From a checkpoint of a small transformer trained on Wikipedia.
Size: 20 layers, width 128, 2 heads of 64, MLP 320 SwiGLU, vocabulary 4096, 4.82M parameters.
Architecture: rotary positions, untied embeddings.
Each number is 128 + 32 x the weight over its row's rms, rounded and kept within 0 to 255. Layers, rows and columns count from 0. Numbers have three digits each. The size before them is the row's rms in percent of the matrix's.

# layer 7 MLP gate, 320x128, rms 0.0673, rows 51-67, columns 0-127
116:161134112111121118136134085145111085135180136079137117093121100130133041064114179074165131160134104095117114119148106135103138111088132090157154137132133176133089187177167084123127171124099147124179081239120134114066150152093106135058053133117110135080157161123178133118109150152154177094109172093129089114091138114091138132112053154165123156141125101123103083119148094159145138134097
105:120125139141099137106152173146163108154157136166115149154152125095170102097133121092097150236179131097140115138129093112104090118135118118116060099095099139140100102140071096125106140020091123174172183070170119130139113121130064125135160121118161181128120164120081082161169181140147134102083129108162080126109110083144160192194160121135111138109157105133143154111074155079110128139172
095:092168192087145144175091134130120083115105188202162101098117135095122139072132102125172170065173137110075141103147139087145165144106096093142112208094130098150148138092151104075126087070137151157164081137107135088110110128134175128130094161146127119125084123124152187126113124152153145160111110096114060173114166151116090127047123128141157124108165107100109121112062114115154080062096
114:132111105069144108097146095171083119112126164136132088167094115164131160095156098136105099147153153143124176091130165181117147150076168136102112099127098102102085087115164167150081090113183142126105119139118101209139141059086176141114021097153103138117164182103076145131099113130121187108160164111114096104091157112122052182106107097112115141084132111132086123122119145091192100111155
118:149080104141165108200213066134124123121171140189148149127213121092127091170164150136104133185120175174118137134092066130101139132115177086094142087099132120109131133093105193161142087179112128111142148125108153108127158128119140130087148160117094120148115117117144192151170126129122112126153123167166088118117213095119136135128200094109127096148188168098173115185092134152139168166114
091:175150154129116118121189134089178069092095123051086155149166123105157101150136139141156165098111108106096116138131089108151180149108109149111075147103097101119202138147045097150126117103068133111133166124127161179128137072145141087122200177136094083150128079143149125104121079069150144117079125108142130091121157117096132084109122177117082092143114105096180150171154128129130142035143
095:169137172126108165144151116172154117114111106116045135110090129153143013151109076131120148047202158123117125187132101126113128185089150133132108133101138143149110095117154126130119142132127207152113102205133141147119150153118122078094106132155136148159147145106100096181092106148106096064088098089161142156116182099133148140167143167113131143081139061155178158102177125145101115148092
104:154135164128133082129125170094134167114150140129127151093103092115171188197104141161096107131075119192171141124084131117161145166124132105114105148142155118095120113184148118144157112077159114192120120147151190167139168166150151176126134137097120151065139155113136129084128105101170088117135193160125149064178078132112138145241076110082139125165134120171138083122139077110151078142173
109:138134151064152112134144114116160194143074067059119097177084099096086169172135168146119191122116075125079144131094089125160212102144108158135153121170060114132128111105152119102157130119089143131148071140142216128106173133153155170126163150120133107093161079182152139129185107071102123160124107128112130125119064161105145138131160136158146164148104110147117128143051084141130130098113
079:160150137133123190099115136189156123125171069130128140151121078103099125154088107099103163198097115085109178130140149121141063123134087140090131167169168193108082143134105095102141115158100142153130131171106139171098143051093108127140195161129087127159129113169112134153123136145096158102124113129140115143160079154146147107151193160123124166071181147123193104076189139103086070194109
078:128071114139123097167183124137111082099147140108123119135139147138134115059182059163212117123153093148128110126148133134178135162155111109181184174137077085128091157081100122141118143151202114079080105104107125120133108124154122126058108149094135082161150146096138176067130143141132124166184111097136110145149129123125041166110151121134120134052217145150149102148093091148101134124108
078:077171132069212124108116098114157123188135143102110091131164125169149149143162104108174152127139149191163047126159165149097124106078125149134145111105153120176091097172151193122128104114160196085103146120126119151124130151189108066073058158106128148113109140085114095148130151118114095175122122144138028122093133129174075109085101125170124129136092165124108116115155149117087156147121
101:135156179141121081102150104131143121116077137104089178164120153136162155082103174125083100136071148110105105082132168099133081126111057111109130192111111168135064138087165111118127106117118134153129151157091117223127122118075097135133139155164088130045121147153110130116080103141146101177189149130088086131126099086088102125146150100136116188162148124139150126138075204115102128198087
117:127129147146112141115179122091105078126043106143102123093165146106150089100138147112114131078137043130077130132130159184049143159120146131111199096096105122115153131084161169200139096123130133119120143103087138122136094092160124149136132126147062048134122120081112118081106144115135072155154087144131113155108172140146193108072086110148169150175112153160119128172106153146149115148217
089:087143133158155104115131119169111152172162166120185154132091169126110130070086123144126099087154139107147106123128109213070131157134142135110088137124153190154125120144133127188131127133159155170135152131164089176098074123142102099149114126100137129124135179060105119183126138149136096128152084196138162182113147088184090144119087070126146179167196113116144117174107086200079197139131
090:136175150140173109119130079199122104036137108124185155150183140131122129107175137101163120082120112114132115111091119103149095124179126119167179181113048118121143153146158077136135137092105162203099095141135070122111079077144127141079120184154132104129147151153152144126140145100123143100138177112138124139200114147172138053093116110128147142147148168171114129185068139095159119060148
090:108163112101095143122115071162079152108093133165132150149128135138080134110095132109132091048139117097135092174130137181161169093148207109110131136158201131151099106082143085156086112133123096159127161128143105137109059148126094074136082094131117110125148194155135141155101149207108125112107118084129139139090161108115108155129100053143124166077162134187137128131087150194099183196122
# layer 7 MLP up, 320x128, rms 0.0663, rows 51-67, columns 0-127
119:179150155150161102095116171113121121107101168171131092181135164129154225186112131150108155104142143135111129142113173110143123119213112136128150147155147109067154102114099148167122044158153176113126119069152209136184104089211134099135146074162143068142127110114096149131162158107111118178114097145119166164159103121164098128140164128096155107124143178167122148085101132090109171118108
102:134111119098162157175142181110125127155142155098075140056119125089183180192160126141164197158123129168071094134097061136160126125155107161113099123110120129115108071080133110125140102095136117103147093133126187107153179116087173162104190143149116146148137101137136106090145113114161184131177111174098120068094102143051175157176169119112131105128085089136087136162141130064113127096090
089:133139152156134177094152080149088046147037151086141079108189110165080062098087118138115132088086152124053104112131176145117083119126155120149130171129131138120094106063205126085145127121183126120088148126111156143181090130112113088093101143102128118137125089147047144110137190116119139133100158106092137133116193123145145169138104140167133137124131138126158135125170131114083155147057
113:135138159170133131151139078099122092153140129163123164123146113133141069036171144134107120155063169119166171132160144100111084112202089093105184145170176185126179145104146072132120116102157116102103106147109135043161171113101126157110128187125069110197090080160076172099114145193097139134143123141104110150139165118125189134118104128154140127109126150102145128131151176149147149137066
112:193121077103081096122080149118112152114163100183062180136094103122124110123156126152061111115082145114135178148081091109109136107139105175128079138118135119110101112157158197101121176127115093136160128132080185103162138140099103119178129151086135181152127151081133116160195096138162141141158101108142137098144157131056184161208193145117129132136126110098169174129157099101154080142177
098:120060135116167078106131152098111129104220055135141059090192132104134139165200085110150117104111136124060145139142103133118108137117174091146115108134112121134139071114130104149178094107131116123073127190154080143132133145141114131088108138158131146075106123169141139167096137184126116129092099203150173141168190113096124114135083091123120112116070173173161096114120152124195088130154
100:136123129110065110141100123111112108113144081180185092132165142074123151039129138094120148176123102175124101098157171073139112080147090126085124124201127139160128149095123192035131122131160097121194072113116139130138095112103058098117180136085090098137109089117176172120126131131096188142089147134116114093112078105159136099070109144126120101148137169099132110132124134113146176190110
107:135099109107141107107164130136117169143135115119171153148159136085093138158143127145162151157185131160111089143125074137079088081118131176084162104089102151115099113129103166136124124122077135132110112142156123109100124097160117065137104141164146094200143091100128157119089098147134033116127123154107146160107213117109173040056075171177109064101133188116116136074107136151092184128132
110:159115199130158110119127164128115147165160183174162128146182149104137142116143111157110058095143132136153146173098109160087143161133149104059118141074154147101093114123090137125138099167109115073076124120132145077145129088099140155183120120122151141211139124125139141094095107206145103117147119167117171171118153101131087066086030172116122095108164156092190140102201108119118124148128
076:114105078118066154097105133143137130131112100142224168049146124191077133126099183133063155120167174096112108128117125175128160139094111124150172082152123138155137114195101145172170103098166117133137107133171114197119135159137128079107108124124130090138112158137098109144129151158046103141107115095147114155164207154073232133155109135107160131131084134121105131111116105122089122155126
081:107094154166178116130177091144142108129143181174159175148219131101126094046138127114130112038175128080166153133156098150091100171107107045168142137126158206099066146123098132149114099091137140164140144114157136123160102118076113142116084163149128126120150093117119174129117127135098131110124181147107080145118142064150152187085127164107115133152116109162182137095130081148106161133103
086:129144171120184123148137097134088105125204131146119112090131192167159179109113098114210114141115158153108068146172161104133164105120177115120165124207122076113110152110124132142139157077149174120030128161126134136111169157141110162135114143185177117121107104141126154080095136172127117155182134156129133146170182100123068154165079064155107155158137107100150180171130154158123119130087
095:129143115158182124109080149082141127153131112116149159156101130184152197197111168132133137138164166140150123109185139185057118156160134120076140117088165140135146093117127088146129103123183126129072109096121130133152141167132103137133103179134138169124104128127162136174086161107176117097146156178139147142126123169168087069126080165074059176171074108184075150189128140094144127195156
112:082126138170092107137095093141072166187093121160122149118108090099085152114118139166122132181108089146105098152196151207124162134077076123149178130122137107164118114114080196167074117155148111111111085082160070113142148149133144144101114113130112160076163083157075133117093103139129114117160126183151190112090146104105122128167048094041142154135133144097090127144095080123138103151133
092:143130199134191180116175174099141103128133117126110105075115091113142110131102101123119056088090139140144213158172139126139118127108090160093096064150195134106149131094128097130128098081107105139052128195139197135142182116166102127123108154133093115108082085115132108117145108103200071106122126142133097104129131095068123083099157130140115055109128096092135127153166125132070098094128
090:156085095129149133139139131097160142165100124155083077135083113113164144166096092138112144170136121128150141167138133126115118137034129125077063057130208139106083116122069140167109105172115147085184138135113192151126152198133121129149151092131131127172104127099138101155100094143131101159114116157149063135091140128097114115149094206149110091135113152133163127061166097187121187159068
088:107117180092161121162127044125172117109096126114145083097159137138173080081073092132151138141074103077159142097115102096085156139103165123102156118166157093130157189136138143123131142082108177106173113117173090135161130159116148128141151133098128113126166142081204121132158108102139121155148160148149028112091122063148066105043155132149181124159175108085110134102141112103126120089153
# layer 7 MLP down (transposed), 320x128, rms 0.0639, rows 51-67, columns 0-127
120:222163152147145099136110160150175109104041187170139080131107158137120159149121089142130172103154158121114147140152092152126141122145105138152139140122120144000142131103146113089147109138146221135130100147144155153126131147116125132137141094126140126095117134086149113131143146137045120167092127141134092107166075126139078104104174104133211100139103154164110135152140104117135175131125
110:116132139160128121139095134132142084100152148125123112165205138112117122089133104137125109132126112075154123131130162166137104101153154185154093160111140126127072103146097098100122124094035160157152114118154013059127103092187069074133122099129122158154136179100128107125187175182154098104128133113165089175078152146175142174183060136127118152131159112128117162176120126147112170170146
095:201098117176139139065188109163142125110119101079063165138229172199149086173095151115112110132104111137107139151146131164143135136213133156126133098130123107105062115142141155129138127137137120084107131121175148153082168139142078129110177113108152125088188110126093070094143134116172088119152139162119154142138144173187105085160154120125130141162134168159092098144199134146092178141133
122:179129187180113185069108121123134138132114119110143097091179100128109126137137118110125141115102117113155064105152092091087089147132087118131209192204136126109142102152132095083148154142130195165130129121219129098143135194158126105119194127098161109112103125156133137183175105148118085140071111131130125150127141039131132158147094142131137137133173213101155134113178106127106093113107
118:134129100120144118167170110145136138083120150158112181140157148114105096136126131119092114144153148135102150167091068084090143172125131124154125071130133081101126079119100168135130106135097142143146092169182168097144165087117075161138168160118090150174103079142141170138207168116191141162173112187128123063158122109114126151163188086113136132063147122128183178183083121141179210159122
094:114094090166118142179157120098090134150126088156131102119102142115151163135095117105149138111124126129085158158163117134104080141106181133161091125166129171114111059075165108152214059105104103156130120184149122129132128166171123152128111125156174162076118210147146183165165101194123100157093131189168146113137110111118105151193113103160131154111118163119142134094061183076189082125126
101:228100081148089118080103152127108124134131153158170107155122159073127198110141130091121146140059068139160132124144116092129163095142149126108111169191164154024078149130119146115134122124136097052160162117200146142137134123151129144123151129114120130098105140165176102100166131095158126152169163116160148066111109136161141109119111145136140136115218174083130085141122162125076120101090
103:222122122134146073065189096152115157126087161109190160087154151114162074149089174151152118165138155103146160146102065102091131124140109211074138109070142125107130119114083108113103136126129119116100114085191207126125086121185134103115104163160161098160120111125136113129106201166117063139136102141150106114124163155153174102099127148095110086156124193130152096136117114120090124105144
110:130083092125136160103091154142153188177177162214146175127117154139141154120120127149134129086111115124121149150084071103086178155147112137164133146132136146021120101093109151144128148135096085026055099121129156133137135096117138174168169156124107152173120118156187124084140160116143063149121071137141158133162119119125126137077051151099108155080127088137154135165144125112159111134162
077:143099158189149167087144098078141157084123170170151151156151145159200111090118162142143112100162160171150117147118111059131180134100157151130102104104087097135183108086133122145082135070161110082088141076112116110138154116165173118108078151107118065119112140110107109161109132131102114144130119118157160096128178103065160171132029143112095120110118072124138177176098079117186115093166
084:197136193110135177100098146089140102123102089111120115129124141105123100120118120133082166149050115138097073133099142145129164112122135118118149104140132098109129173144174105186128114116138186196135145155183202143149090118213121151177103126100150092108124176129116108098193121126169106122128103146127063132127139177141129062145044119119171106140105199142111076100158146121140180083124
079:120119126155066151145122149118129157075141154068148146137140140127105100121164133136092054120124112057144101130105110168131112054124126099109152159101107134138085065133116133145111119160195101151137112110118107073147177127089145106101095164060109120115169077069116077095117069092106124158139103140103132164095136117143160171109118157097130102027100118134140127113167041114203132120170
100:084147130167156189110112160139094146086150166179136147144098069143088133159111078117123116128124130135119097116129058079128162160142077078137120151148174115146106111136114203179107145121147101135152143108168103106112128116097234182126196067107115115169116105100126101073161127059116170163129128161187160129148140096148100115074104124115134085132161099122093159119129068161172097157110
119:134120142115144134129116118161148177125182172106160119112128104154089093140152114154149127166075169072128115085140128018148087106139102118173074137184131145170110089148125105095109159139144157189127143179200190115101105140102135128152093118104180221133142158168166133153161082126103167077085154111118133115152091119108081130122197110139110084097115110139132135059163102126105141125089
092:076160148126117169103132115136132168088145155103112200122088145139123176148095079179148140119123151143137093098209135153130192116143169069132137150091041117174097113172140190130068135186146122148107122130069061082108113145116125104110151122106111130140151160122106076146114141143097141145118156143123192228155153085151130121140090164117170172156117097142110159118076108121154155124160
089:166170107113164070118149100154110093136143122131102087147119146156140170125079100112122101088131143079180098119086082121147116085147081145174153122118140185000135145143140058120133112115106158115160080149190140120081129138148104104099147126151143126119121183144174124114120126181141160125115139134133141121195088114157133058113076133132183160156125201130122125141108093091139167117087
090:112121108182092104163165056140082148124134151133112135158131130113108152145145104114103144129143129109098113229159081170156110137128116124139100133110135223104162148116165164137076082154143112161136118093219146115122087118142148131149033162080151065126132183076132159167105123142103137165123080083076181171112153122127120137187128116114164135173141172112130066142141118096145123148134